From a checkpoint of a small transformer trained on Wikipedia.
Size: 8 layers, width 256, vocabulary 1603.
Architecture: LayerNorm before each block, attention and MLP in parallel.
Training: a variant of SOAP for these matrices, 183M tokens, 2799 steps.
Each number is 128 + 24 x the weight over the matrix's rms, rounded and kept within 0 to 255. Layers, rows and columns count from 0. Numbers have three digits each.

# layer 3 MLP down (transposed), 1024x256, rms 0.193, rows 400-605, columns 96-127
098133085132114142175172111111124151138124105128150174111172136144115136115107129134151157097119
142152091118168161116115140131147121129105140106175147149115095151087183134145132187139138116095
120155177116132125117117151114140143159161135143133103160137148154203108141158143124149123145150
118147108112080148156155164153129126127112134111118122135130129121113148156133159127120109098157
096116140118115097141133123126138127127168118155066094102100149097101127135134077119105163138129
114116175146114100109128106129106120139120149102097120121121133133116110105111149120139123145112
111102120129115090079099123117100158124125153114125137130138114112101184154180163140097164152105
138135136131120129106127140119111142103131103110180104119183142110120105128115133146163133093123
133136132143149184158114119120141159128082142121122139120147110099120144070102154132111139114147
123134104134182116133110113099124133134152085139121177120136100138108113093111156126089138184109
116147089097101176081139131059102076148159099115090114083088121169117131167082112130171136176118
098147103106142182122151150132107099132141129114094147158132090164140081117065136088117122084159
168131125146132165110120165153133166116101098128130147158110139100151117102135078153071184135140
150137138149150113158122097128135141128132137139129109088089153139136104125116100104074137127133
116115103156161170146158122097150145134139150100139099113160130130192095105112127093149126093123
161122125144141145128149116117125185110155134095184112101158100132121113149131141115113122164130
138113119127129098120135148109177090199115158131092181115117124093164149136115173121098143128125
154150158163150108103117156097113095146116163135109122129112137130118137145128110147138171156122
089136113112142133128123090091119092127113144098113151133118148132138143141149115157084130095103
122173146095162123154120158138146125125110124112145175121095089131121127120141150152124151153127
151117130142118122107161117132108172091152130151102177131122116148135098118136075084118138111140
153121158128156128118107130135138104124120089116133135158122124123134122128092112119129103129123
113117133112103161120148118098126112088099139136155099152137143137113129056129108103139130118096
153124129160145104063135159072115094131120097105084084145125077083135127139180094130107103129094
111107195142082098102100169148086147073134166122122144140141143156160140164132124101139116110123
125115133113096104165132120070122111125125152158100103136088141149117110133141104125155129079171
151111117152065077134119105148143144140124115091159109121139138108125097147136146138141112095133
083128152095138149146136106166173109148167130138141134146070160123096140130109146106141144139121
141144133137117145118115132118092112138124105099143126150098143144124143140117185138163150116112
129138146118158137095152116101117116156107113127130106109094121112110132119147127127122116135131
093120125161098165111090120101116116127120126130167122116134119120126150137130129116202095089113
092117124140094124137077132127148100122118108125145153113096144158144059133105132144134130131092
134101097094135087143123117148140102116157096127139143070162136178069145142143143114122154107134
117128158133136075110123120074141092117136173153105139125165085100190122112138095132152115136123
134103115120146085109170135132125112149142123165147157095091111140126130117129112117089118115121
157131129144073125163126100114153164142102124144119089088097150134180100095151146149124143113097
115127117122114156121081100148153110127094136177102148106168092116085153110109136174118105149094
165114158149132134120118149089109128116137087137116130101165118107172083095114124130116150190120
125118092117140126152143087131137061119152087103066157125143141120103102103093140174116150135124
109115107069157119143147178184144134151165101143137144164164183115110102127148148160124113148136
107146125170147122132159112131153102101154128130187092131201098132098087151119150113131110134149
101145123122116124167153088122115092140078127156104098133106163150165107122137141140159144158121
080148166086123151117150135154154084132113130135147121154101147119128151130138149123176140129116
160112118121118137137094163122145119130115114132122109161140118127141114115154109140121080137138
108153115102067127123121112100117116172111181101116148115102090124108162088141096132123089114127
140150107110082122082108116142096161151118159124090143103090124120101128171135108120103093127136
110129149105145185116131120114134130104152145126123141093110122091153113106118110098092131136114
137176120108146118151105137127127144142094129154075109128125146137105181075133142120154116146126
117138154102106133139128124133092105143147137169116114121174136103141116151183124090111154137165
131115135194101109141101169118134129160091104125154144142121108127161129117118131113156131100117
130109124130122151167138173121152097128150150141102132145131126143089096132178127102141149110125
083123149132142137118076123195122166087122109132120111128099113139132145139191093106126145084132
125154117148126113114135123147083151117155141148115125087148165125126110151111105139140125107128
152126186140132138080106141152105156129072181123116143110129127173159146110100119131130141161094
107107115103134129121165090102116180105110103126110142134102159119145114127129131127116109121102
122126168108149094158119109131119135173128142104113130094159094120155077126144113118113160121088
135111135125155111116157124125136149193157115116111173118076119103096146161118161163099158141126
082143110163125175173137117112092120120151135164099116114118117107127154166137142095175153128092
138116182089146160146143151131128081125186096142109101154132131112131115123124176136144122118137
130149113185188161109161123147167123157169157111114104106103124129119063151116118099131160109110
081138126141110166073095166094091135131105147124115154128116122100136121121139136127156115113132
142136173117095085122136113150115117086121117122120125126135134107107134155106100132142134160105
133120156113143130122104099110097116111149147146165119134149122125143169120149141117159130123122
143110122146127152109126140152120136074143087142141107148124140111136145120129122095140102125117
097117111162101140128110118138128189135167127060131133155091110138136091117135166130147136103128
143114114131120132136126108148130114138114130132090135118132151124092145106062097130120159117133
185128125099109136176154151124150121141121113139102151095174133154148106115122147142118135167137
109146129128120107168088146132138126119115117124116129151105108097131113118127175135149129118151
134159152105121130140133099102109123106150102138119126134164112142145130120104145120115143121158
110145121144182167132155137088088142132105127135117177137154108135136100119108135168101125138151
121144121093119143099151116102086124133132119094145114098114127150149090142167142126120163127121
156120104106143150137116114161150115130128146158145127171100108142102136114145130165139151142118
134157135106092141139110154166129105107159135186168120144132099108151133122102150161141150144114
081117128096070142167095105129166166109088135156130094135104123133130122171091100192118120106150
083124158117099139112146114135111123118053164117076147123081112191119119121136141153107127110143
101134145099136124135094116131128120143118104111116112145122104122140140099127136147115129098116
149148090114125128123117142111092150138159099102101112156145140147171106093168159137195135129113
126133127103104168097158120092142143122170133123133111209131102134128130177129101106132141130173
110132121111136130078159155137116127150110157132138101096184134166111155104127127137133124126113
094164154128080084167133157064173144123162111130112108136136137131139094122144119114160155080157
126141146130132138161146137144122176135113079150072147129095131094107095142091104150153100118142
119097148076161080106141141104151174109161109094150150161123124142137100130111110145158130155128
154120168114130113094163113132111093142115166154122111105121115141108084099118160177150170125142
093155135125096120108124188137113112166168127123124063139116158133141100136124146142146100134161
110117108115153093134132150175169137107154106107117121130129119132121125116118133157172104151122
083176094125123094096129118131163147112111104123132115123134128123154143118128139171093132115154
103168141149169161120131137105129128142108157138127111119115155155125076120088093116129109154168
119136144134118175148130099144153158109087049127087155117119095151132118122155108089109131166161
125125139123116115156138114086115130099075128109108170174103106173125088138135121128086170132134
150143116088119135166106141088134169111166151136152136140125111112095099118132139106082146096139
129127125140101115112102079137116122145149124129114139106130144121152125084145116154116125154132
112166097121148125135138144081102080141145122114145151133103128096140121132180134094172151113137
158154087115118133110145168136101146143115133127119156127141126155136084141128111113133141157153
070141118169126165127109145125164166158112115091120107144166126122143131127144124134129093143109
109120099144160075075128124142136110126152134108094136128148144121102078071134128109148108139108
140159171079120139121110134129141135109128079144089095137162123146136113105059139183120093149134
118161164095108121181095115184089157131098146129110133079103132126111061129113152147121115110118
142168174114100153129128113113155123156093107105157133112092121145092150110136148097076150107121
123105137160127115110134137147120158090128105196160132142151144139085127155140095155133168131130
099133129133133090098108154106133110131163130123128143123095130140141110162138170153147151132112
141100117118156174104097130136120150142158115108145118124107130105121092121136130070106158122102
122167165158111137159086145101140112127145104171149135143137173147116148143184089097137110160082
180201160140142123128149096089144106161150122163123152150139121103101119152163142150115123177162
173106146103132117118113105123123117146111150126154122099162144089088133099166177169135154109118
142144088105123140136130122107178132138129190125097112132130098133144100085146161121119115160121
122133117093118128124082151136123123106153181138140098126143125136141086135166120133141096121127
098157095131071130121128099122136151165091114145148117155124127149152118131118111114086120147153
160111109153150107107148167150138111147132136128124105139137103128148118145128097117115184138133
144144124118152113090131154081113104149151130155137104159095137102154127132112091090127106141108
145094105143159122154144128145151125149115113135100099131090152121153116148107109117146116132130
149117172101113105102120097173103141136108162136105098134102126114143125124134139191124123134148
151156111131045161121091129147137089108165154116114150112128108199124109151122156084128151116124
095124136093133161180147156132062123171112134150157141147103108105129131113098097155129154137105
124174090126168180113148150117113111071111102190122154072110108102142134121147150116115147081127
166123154150152117120137132145118110096146099143152139147120123088131141131103112138095191090114
135144135105138092161095094129101118117089127152100117116108130144135137140128122122138141127139
138126138170148116107113147088109166144123147125168167093165114106128137105140144130102118119155
140103114137092150140131148154141117129122151112146135129158134111120122107125116129173133115109
148119086131089131113176122153124170106103160127141141118099115086092164121123151091083173149099
165115132121136123109126139102109097152123117140110098113125079142119143094099111140138139141115
104091132120144117160105131125136164105124150098156155138145104113101106118188100150163126120150
141114154135139125156158135189140100149097089124151151138141177101139165161112108093115117082149
131166154144143108107112125130130151129118102111098140105123131100160145142123134136099146095142
111152087109112137140164132172114163127119121099118179150080115113123155092145161096095143113078
080118113137131129167135145118170115119120150096125110129110134151155121160116118130146142151159
132091106177141114093107111078136117118123113082141154103112149090143134133108154099137143135133
132133121148151161095128118124171118118079119116116108148110125142132114150122135170130144150113
125143116098162136125142146103112112146152166145088122141167115122132115116127142099172122160153
163127145142123103125125109150149126110128123131117157140157154139110091115135120161128136080129
123150136158130122144120143124124096159119133135078109106066151122093113144133106116181116109121
111147129089146115122119152116124136142157132119146138169105130091125108124115108100100133103145
095145121178142145105137153178149177135094162118113103160110102120105131100146121117136113165140
118091179165137155177110106177138125125144115129087110118114107123147125086162116126139156080094
188115100124130105118135109149124118137124095126109163122140163157129101091102120178142098138150
119100132154096106117116099077113117135144124142106152124139098134098073174113135120171111107153
108125133100132125082147111158125130126106106110158184097143119095141100111136127147137117121131
138143137146121132117130094101156132131123086116101123133126124126143166117137131159128149126136
123147160136175144158144121102102153132110111103133144123122126122103162149113133135139123112195
060139140177156146125120134157144109116156117107137136138136134155157121123095139159122136170089
150093092165156139152084128172125106139160108117130112114154183128158106152159118148157114139104
089121126127136133076149125161157108134169192130110112135071099093138143122129070131145132151139
094129134143127137108102115163142139136131107105158138139122149120101110166109104148082106149164
159113171115143153145065144111131112102167154157128145139118134121149177114160163078110118106170
096141145077115146139123090174112122133132112130111151122114144107116177168087058187099192070172
130141174116127132101168111138156102131081156148128141121162136118126145153107104108099147115123
128159133147130116118146126096081160146107114160099110146154134113109165171152127118140116111144
129138091127109124087166126142115129146102134111133175132123121124132127126097110074130087092142
127105150148112128130116094123139104163150105109095111076106112133105156109133116080134136105115
121118095138082134145144183165143129122130156120096121124088125126063102152118125161133115169091
160164152148110153110119103115069131127160130131124054095109117128135131151142109126140154097113
192126155133108146125185099161106154099103139118076107142119173165135111134146093131185156139130
157128207126127151145099107138162119164123111106139162103092087103113142051132100117107138140100
130110128150152124143140146116125162138113104129103123104123073144124122101108138091108119125131
130196065117158151128134093158093186105112127116127129158101093126141080129155139129124148140160
139144114082142100138117105153141122120120096109109087148130157151180120132137148114117141105107
168144139116144117161181126129123112130134140101132142125120129128081160120120151130125124184109
179123136132108202168130096172118105120151148093121125153109130152124120152113148145141121108134
139139122172139129155147164126149141118127097084118167162149115149113116136108135082116127138119
120160147160168183083108125153120110108135102101133154136107121117145151111133114115140130109103
143154145119091158157124103104123135094158071134100149129124148114117107127086146159124125181116
104169114128101144131104170149122161157131120123146097130116092123129134139099089134173121133133
156155100091172146134112106168113148111150088101138120166134125131086159138087115167131127082122
098130115125104154135145111147114143152105151115158109128113120130132139117138103084137136125152
090132104116148132108124130138154105117125173145144118111129138143147155132161113127108147139072
138168126087123098163146119148116135122116153120135110112135128167214123116161110154142126138129
122138113115150133139127120153147093117131163188148188118127114154123156130125154085089144111104
118157139141161140125132163194127146123174088133133121114105115118138148125134151141184147142101
109087170135156109106173130116108129132128128132133116162102083121116086084116081119122138104142
150131136134150106158143169126097134127157169112122083145063118109144107123117122112098132106118
136103083091078143131124126118124152123140103113116104118050130148148131096129102131170130084169
145131125182128145122160102080126131100114133111151111106106121071162159128121127164126115117101
120128121112113154126109148144155116097108081141122109089152111129091143108141150120141131116145
090156168119106157139093103137119109123115101148110161080140138165118138103151120082143122107119
116138115117115161116091116116108132153130146117138139119105175140132134120120134113107112126148
108081119146127108156121135117187112091140098191109120135132154120130099132130148142164146127066
084111139170106088107090146133121155109127153137132161138137095157140119073096103117168064120107
105121149136104104152071144149134140124128097166157128122118147135139127153138132124162092077135
088143083169122147157140178122121134127133082158143106114161143154130127123117086154111126176152
152141122169122099096144148118138152102142125087113107099137129135113131156129099137141105110152
137093119148174140134136125135129184122154118122133127156110147121144102113163113086126145142160
136109140102147116109135113107164117091062116116138144168114119100087104119095164090135169107141
100153147094128154115169101147130149133111172116123155151125133121144131090126113136146136068124
150123128154185083138100129185161129152088110091154116124114112143126121114141166161120120122152
111144121156103105158134156111125116130126152132128098136149113121140105118140115113122113115111
169136151131109129178137117125179134082102059133090099136123170114116163139060130121138114153140
131124091111131109132123140127111130122142125165116138125110122110097106130128112119144155144125
151104099145118075124134123131163131136158140084130145052132122125123148170114075110123148123161
115121100125134153134133102101116177140078115158090114113116102123152151069102134134096093119102
118157154114106120161079104148112161118132165113102132086125120126156133146153128138115124095122
134116145125106130120099139117147096142135114122151140159151149129102115112097125103142116125115
151148124116113122125140109093092092165144142122111134109092119077092128127139156143140138118144
155185172099132156111127107114137115148128073136104099154141130134113167099132130078107089072132
124164072102148115132137119091088113155106147108107127132147150127130104143101135089146168153150
134134135138089158113125126142152108151146103162088153120123148111141135179133149156136134113067
109151114152152149124155129127107116136095171132157135107146134173122166115145125105093144152126
135127107131108106123113104179150164146114096093119131085080130141129122143142115112114111138075
160139121132132122094111130123113154130129156103105165107114150112127103176153140121104150108142
131131113139121175111114133126141131097150135126139174116089151132137156114135111114117116148082
139130113098086130113116104135122137132100137080119151108120165141128102114137093124148172124114
159115153108117149144128122143155132134116109148144135123113154115122133140138085105151149123111
100106133119126131143125075101136102121103150116114085138109130118104143090135091159092097120158
120133110114078110162105164107101119144149134113141096096081136131135181131136121150152097133106
091187110149108082139148192133108115101138118119159136125153180102124157131106133117149169174136
130151112106101136148146093190141121157168127126113151118120095124095105121084142134091120137141
106141137098124137087089110115134120123153121124152123128200109110137149134160138131092111079109
177120165140112135104122139147124102156111119109135119125109103098150129128144119099155140154077
# layer 3 MLP up, 1024x256, rms 0.267, rows 401-605, columns 96-127
162156119137158180161126154124082113156145117131133152145105108131120109128133133137145129173108
110123140117111131134135122116154094118093088103148175112114122119134127121131135113157155133077
161127152142148112100136098117107139107119147116120133109095111099134163122080090121132144129098
089158098121136132122155133108106095111126158099143107098150118104182137114214144115114098142160
162110138144087132170128125097124102112119123150214112158145107133105158154152129126113111180097
146135130108104107126137124092112135130137149137179132104119137161133111113093130133121122104124
144132145140120151160145132101134100149129101151144203146114094116115147103108125122141150130123
099127140117119116125157139114124144131161151127133132135101161135128120129136130135132115111133
128116114129149137110108124113116101140153170112121121102157143132145155154102152109123130133142
142134111131140139127131159159106142146137132117146139099125142153116091140131142115131108122173
163155130143192152147109112107105137113109091178119139112123119115104133119142133156131088091108
066099128156114138155123101126118101137108143121130128087127146156159129100122135133172081134138
131101084111182129107117161156115144074135143131143091108116146112112150146154105126147134140142
143148134135141171106158127132118113135174123151103100127096116168126126156118104125150120174110
163115094150107118152192125172139073085131137088111138120136144131111107147136148140095164102101
142157140128132117134133120131076076122104120165130085104130112110131160173150132154129118170142
140152068115129138132157128159134128127142135129100141115097113128136128082147127114131094152122
137111141114108115125161149145087131146083097131143143131131101137084140137134118133162107159109
122126137091111085113133119102142104119132124143075115138129140101147076130120167105101130137109
111115148125124147153149118112116143148107141122113097116069083114123126100145128147147151168137
103159093117148146145125190101094156095116118126142113163139089088130138138176101098106105104114
089107116117110120151167162100113159159140114147121095127123090136108084116126137120102121108177
117107139103096096096115125149115129153105168159134145125130103156153123181115097143121110101167
139080126099138138138140148127136105118101107138121167117125134079132114062141138177148111154095
128144103143148147105137164128146122165102152135172116119185154123128099116112154103073114176106
129149136109144149140126109142113116105128120129085107141133056180096118090164071154109128112092
119149135146139099108095131128132125159150077139124160173119152131113145129148133169129132115096
120127143100218124153131174155087123093200134111100101103112116117073146086106039115122096120165
140122152106132145131125121096114151102112085162128117140132134118096153059098143152101063141139
097077168106102113143144141162161114108123156108141123133104098101133131117128143123126122141100
124122079151133161106141130126117109149147122094124135115114108092127083094158137136101152136140
167120105147098159104140133096128127140142104122128128164135130143093152145111102153146160121122
108120153135130122122101124140136145148090105100135163129106147132151145091132086148140099156137
127093119108149130134086112112127137113082114121144133170161157120122140123119135161142147102112
147090116124103147128157156130113133118117108104130115109117111124107157142109092131142118175099
133142165153109178153110146121159108087164141107111159144163114118159152160154106145126123137205
106120118109140121129122091116108137120128105103121136155126134131134122153136155142091109124118
111127133133144100127104108113143143092104185136120123104098126117150107121153174136145140147142
161139167113104140104169141129169123153109150123141117084147116132130149149098093156163123132124
147136113133126158123121139105159131102138117128135163099145088140126084129115130087129134141106
160161115186135104130166179108091154132110144095138143095173100133129144148146109130121107114122
134122131106100129136140108119129130119106116161135100183096124128113156097168136133160158137118
194116159087121111125155128170098119186141119126135143160146116086180126137137142146064124092121
132067145142116152130168176157099110207148147153138118147172100124111070118133112116112096138112
114118127148107114164144144167108099114147064096179147105147120139167122104117164121097158138096
117123112122113112145131127147145144145103126140121133150128137119121081129088107121127126140138
116173109124136144146110119106136118152113169146140112098123115137166124121077127111101144142118
151164129181151124113164112152165132094138167082097107119144138123131124163134158121109067135135
125145196150145136174125135153144107128141141130163151094147115133138130109127152146151142148141
121119172137165128159116134129123182138114168113151111106105098161123136132117143136112135148121
126111116135091142159102136142139162121076142118148166119119121112140159173125159112100126133174
129078134128102148119119108095140131103102122088107144135113132141132121142139164110122142175122
131093065124121171139139151123139138145136110141081089119136112095131125157125104116126103141161
080137113077134153086125148119128140096105157098111145160163091125160109102168152124155115162120
122141164160101106136140172147059085117155159144094154081138171115161165100124128133127118124119
122138158096117125180125125158158131083112113122150121180118131139135139118161113085094133131168
159128123078108088101146151143119143110149130135145110128129125094111122122187118116137135128136
133119067178126107102151159094134129118155114129140126159109147095098131156156103107094115071134
126059130074128139137147165119073115102150121135128170104126137074164165074123126117153127126121
142135109143139130096114137124124142114131127154128128142131125116108132131139126112166121122139
113120145149127133146101125105125146100109111131101123118112162096159153103141128087100129135100
102132147119126123099137137137147106157104107154111167099147119154123105090158150108096152104153
098114140132109095105122122142151132128141123107104107109126174108103151144132149138081109109137
094116123103122127147103154131111131115153186109168114131146120173124117095106122117125129126135
101114143113168121157101138107143156085135132155158119089131140133134136176142121134114074090107
113095081072103126093101125096125101168149189123128150129130096091156126164158165108146151097088
144100081092080139109102147118091137117142108151153158079120120125070113126089119133121129131148
136122094118086125099106129105131114097111151098147124141120099139124121116125150155110121181147
112119122137101118132110096140125145123146128150116114124192144103083111103118087125132084156141
141182131163131135180126105148157116133137134073102117125096099086154127121102140163149103160155
142121107120140147104144108120119106129156145090118072136125178123152135144134154134107106106127
106088119109127090093126145119134126099106110174101144144142091156129145106115112103110117076097
138156163140129079131131150155132126120136093122160165110143095164094106139092143128121121127111
156114132133116134137098152123125101122171121099222144109135168123070136140161137110118135135139
129144159145108112101119133130154165131156180151135162103085143125104135154126134154162107110118
180115108101085146106092136145101160128152124159135120170159150072120105137075161146124141150169
111135137137127133108132138163130079118165125098153105126141111102120139153134126106130095158151
084146113151142193112116084117093135107129135149142140108110116138127102135140160102118111139137
144120079103155143152133144146132098090124108140131096132123115143108114099139179164104121149108
147142134158092158116111108141094132142128114163163140119139152123123104091119075149123162149175
172112138153148118108132155175179166160091125148114104102126126122131122142128135118118134128115
134154143125175131156097138106122166160150099136164127111151142105108134102123126131135106124089
163141148160122144150149134141119100096086159094142148146136115136167183129117113137144106136120
112146082145124123145109139122146112107125116115121134112149132140158144147073156137094131194141
157113090112156125131143143163117134169114144152123102142087131130130112151124157091146124110090
150145133128154140137149073124117140146075131092121122121116162135117122064144165133087136150088
139112104128107113123152101167135120141098165071176129166141120108141151112130166135140155129112
152128123151116151118131117154157123130124105130143132131102121130135132128113091120112109145163
118116122084114133074108123112135184119133113082118124185094103150133144129130142153122146128125
143115111139142144119154137131127143093087155128101155114102100105126136169134151088102142101119
154098082132133110112151147146146143125171123090129128096134134149171115090126125129087137140115
138116120121101105151128094081096108151098068108092130107080102118134144139098081162156104124105
154156134097129123063128099091142119128118158130154099139136140165151111099135140136133134146168
175136191101096156136130152110140134130135091104154111133082125108150133151091083140119094116092
125154129111137173164121126105130102097133104106119096125105108127131150115159161140104085161141
162120105154141122131161138070134109145190145126143100121165129112173128074110078171145065175164
096132141113133120122155090137125126127144078162158146123137111145131141153074135113124113157132
129150142146090147133120131160143127147105102109138162148116099152125155117130123138072073168096
147117118106138130134144107118146197143087145151118173150153100137090103121120106093099115119147
135108131169134121112103133097154119119117171137110137133158129131165149101154113149105147153150
096115126179121081099140111106128167138109141134113105101125132122154104118090094140154090106083
107072060114131131139108137142088153150137123084095115130109103158113114156101140129124142140109
132131154108142107130130120123095143126112137133123122159130138120131152135120088117117144133089
115137128142128162146142109143102143104123129105113146094140134116089162119164118117099130093113
160110100174155094115125163080140086114137096162131186132125109161107150121141175134123109137127
133178125135117168106162129132154070123122140150110137136128095097126132143133144129112136123154
121156140150126084153160103094138163124139150103125158155124107120137139154134173155100111138136
172190141150151106148120096158102118134121103168084148105147115123130136089142113117092175086114
075186127164141110137159143105148127140118106088135120144121134141113139127119127113138113109096
113141093190146117155167102156156145139104129095107157104141155142135168120104097140081148132126
143169130128123117170120124116151122106158113146134163109118132131095137131145113155151137148147
160095107161084139136126090141107118145100115135111087137120099069135144113119143115145177143122
083138113196115139142100099109131151125154146145123074118101144116125109164146132160125126131153
105122129141181136125120118172134160097137110140077124173125137155114157132148109168108172095123
101129092090127127114133154114105117148155116167121127148154119074118138127126129188153147138076
159125131180098105134128149127068145160109063175150105145146111120111111116107123154169155103098
134140134108150068161125149130143152098144139124117100122136094109109150097134112140142077170121
149160164073145111140099121149116109130128126159122115119118125140143146119130112158160137142112
111121120151107133125110150136133153105112153128161125155170106128168118137152162102129129126120
098105113125142120107151157089152102106191121181139164075191152098128113137125082109130114156135
104156092153115090160114131086119116106137101141147170112095085152110132125151122131128101161108
130118104106118169104121112126161122157126189142166114132124146147100137141126156147137104141122
164098151162145090169148115103155139159150105163109124135161122128146090134118159150129162150126
105178109121162119128125140153132113133094142175113180160111132100171114153127159114096108137097
117156126112145135111124112133114154158124076157140174107125121127111077170098156112138140145170
111122155115153098179161083128109150121143073133143163137136128164120153129120043067109123117091
118102110126121157181097128108104086090186105101185158157118149128129113142100125123147156112132
138139101134099138115140120161121113155155109167143122123106111116169158146099110141139197115108
126122074073127101103125104099116139123094155105081162144143142160137100138129145156121129150168
142130108121150134158150100139111164121136131130145122079131123171118148110125137136145082141159
113099151092146091123159177144135149106135150127106079146148120132129133138123103112139120127127
133146111160098123132125162111148149124117134114144134118133100127101117187094156131165137180087
148151110131133138127184131119119163124144128129117131096063150085141162131154116125152155069135
143116107142175144098152113120125126081191100133142097126194142178150143103185143115118091143154
160114145141131131122177155089141116134131126131123117141144125136152133093133153152143137153142
123117124104088130109105148152127146074152159159151161134133124145123106100147086140115114138132
109132113146074126082100131157110111133159122135136127123180109137166157164130168132115179106120
103178117125132103067161121146207159109113118150103157126157154122131118141164163125116123099152
109124102171117104124168134086158129114148106104138116146149107121160164115100122092130121155148
119173117112145108138130118090173150113149133096155103082145154147095123139104080120132076136131
147124118132144103115141140113116110141103130154139181154117100113087125109122091121136143101109
128142105122123120122140141131140113102106139135121112153144112119128148175145109136159150118123
154123119124106143176122140123123114166154106090172127129132120105153113124162140134131099121091
135173076106169158125107095167094092115140135139136125116149151163155120107163119103104107144139
111098133125120090117106137135112128132139130121135120144137156113134138073099106118132105104123
154070142136176199138122164128093161093161152129128168166174080135140151104111116137099125167113
137153085098127099130121132138098115125132135140141124133168119121156160134147130142098136154092
150084132091127150125094149142137123113141101130141130143127092089162147124137105115103121135159
167100081125159155094136133090130137126128124117077173123086132137103146140127122093118138162140
094130157110114124138106154108143166094139141123112118128145110126123154110139155153145111148132
128118116112119130114121073141131119119164153142122129116135130116118119096121142155122147138104
120117095096105146178153174091134156115181152092119152144111144109131140152116129170124115108118
183104154180089105139113152095169131107108136103123092078140142099136152125114147123138128095106
110086122125133147117151131150139164136142117171143095105093119118143117149104106134149128134142
097120133116123126121117081126121115127089097150137118125108087146138095123175082134130147100127
076131128093085099111162138120095156155127092148140141126148190132082183080139116121140121137104
178179116150120140126114093125133115099118100144149114116141113134119146130121129149150134112092
114143088127097151135122158097101130126092119159097092113159101114102114133155148158108108117125
152139100128153143089108124112150128149107163149139100119145134122113148115143145124129139135078
126089155098120146121119116133113124084111131124098145135097137135143156121099154147103149160124
089101104157125101149136095135123115131090191120128112129087109117160106133140144134097142115123
136135154128128120116137129117098094089186144142147118145141123073122131139123187144113140131116
167145095128079145098162163117126167144083101113166137071128092086106110120105135130133130147134
126121090120151182110116112120130183095148121090144098132122104112101108119108097115152125130131
133103147097102133102129136095145165167124144105177122107180103129139100133146122174139136107124
140112110139113114133124133118128110137131171139111132101129157126127094127112109131162113162188
114117133164098121132119170136097113096159141142138121082135162127133155163112132141119099139153
157141098139117120170071129176119117126144160136119088155087136147149142118089150146108138132127
134101155102115108137131162157128124111132155109105151168145132091159159143148156133071105158176
122161098129105140125149156136109145112157126069116097142116098167160135106148094179136151086090
124168091091162129104123143168121143074073118132145149120113146151151141136148147100157117089159
119130103173143092174092150085128107152149145122133093151116131128130120138134136126097178147163
129118119093140171151152141128130136138161093125112122106120125116161131143135147150138135125132
143163145130117128149127128151093104120060160100121116110151098139129132099150143128123156141104
145134132137148134143143092139176138097160105179088148136173129143143145137091091157144115141121
191138118107154156106146150083092107118152104091121111131100116153106127150187129127102140138135
111101125148131110127145167147124107139112113132156123133144119123144119110151149165145139162109
092135170080145168128084126133128123113096132175157118147129113146151121124115186139091152141106
119110119113133154114143139106133098117125103110126118142135109131102155118099125128117101113100
149111146133126116151129117070122094142121139140134128141103106130131092118157120122139095117145
146143077147126121146152089143154186126123129123140108117148097132113125108142160125102148147110
144146097148103088114133092077164128145109100127122117126129093113169109122116112140120167104085
120140133126133118134119099190131161118139134116147114115121104106137165142135189136155089124153
146125134144123119119155131147145122180136144149145099137089097143109131097141141151166138135106
172141155160158151143159124166122093115110118117141060133095149103155124081121122148069124103122
132109127118120140128151166142093110148094070141118161089162147132143184105140136170106113134081
160124135144163132153121164122130108112126138174113119094129104107144118166146136098145113117098
070121141143161197117156144150121155129148122135153102133140135146154133123107150144094162152156
108133122127093135153126150138090163115126138137153143090099115147136113148155155172140092092129
157130133144077128108139151148153149118132081107118100103136117150168133134115138140097131120137
122154101157117130128137115164110154155114109127144131147143143104106123152116109104118150131101
131117143102080101139129129124110136093141114120117194118109139140123124145151130167169166061129
103131117139141105132131124147137145139147112105166133147129116134145157120170109149125131090151
124144152126119091160107171141083149109141107123122105125142122107130138126183155152147130164122
116109134081153124164155142116118098118140157158205121130160142117141101094125138135167140130180
138159170166158149070141111105150120142123141114132122094117070129139107092110153113174136176124
148127124165114135141119132117141090086136146137130092118132121112126112098094158122105185186124
129142122157089115102173108120148135132174095168093123153131146100127141124128098133102094108133
099121147115138125108124132132134112111134097197122127133171107097068092147116118139132125095118
146115171076139084146162098190092120107149142126147140129096136129131127157143127127142179154117
115164130115118144135093133151106091148187131122133137130144118124148137118145146144165169121130
154163108126108155119121134129104155123136139147134131162113101136138121138121135156149137121080
131142135133118092168119201100127131125144164153125129153116103092117140161102127122111108143119
099133106137126118117154113126127120127094114101126083135107074117130140158133133092182109145136
159146109142116133138097123162099132110128130160126185148098123089094176131124150147100136103122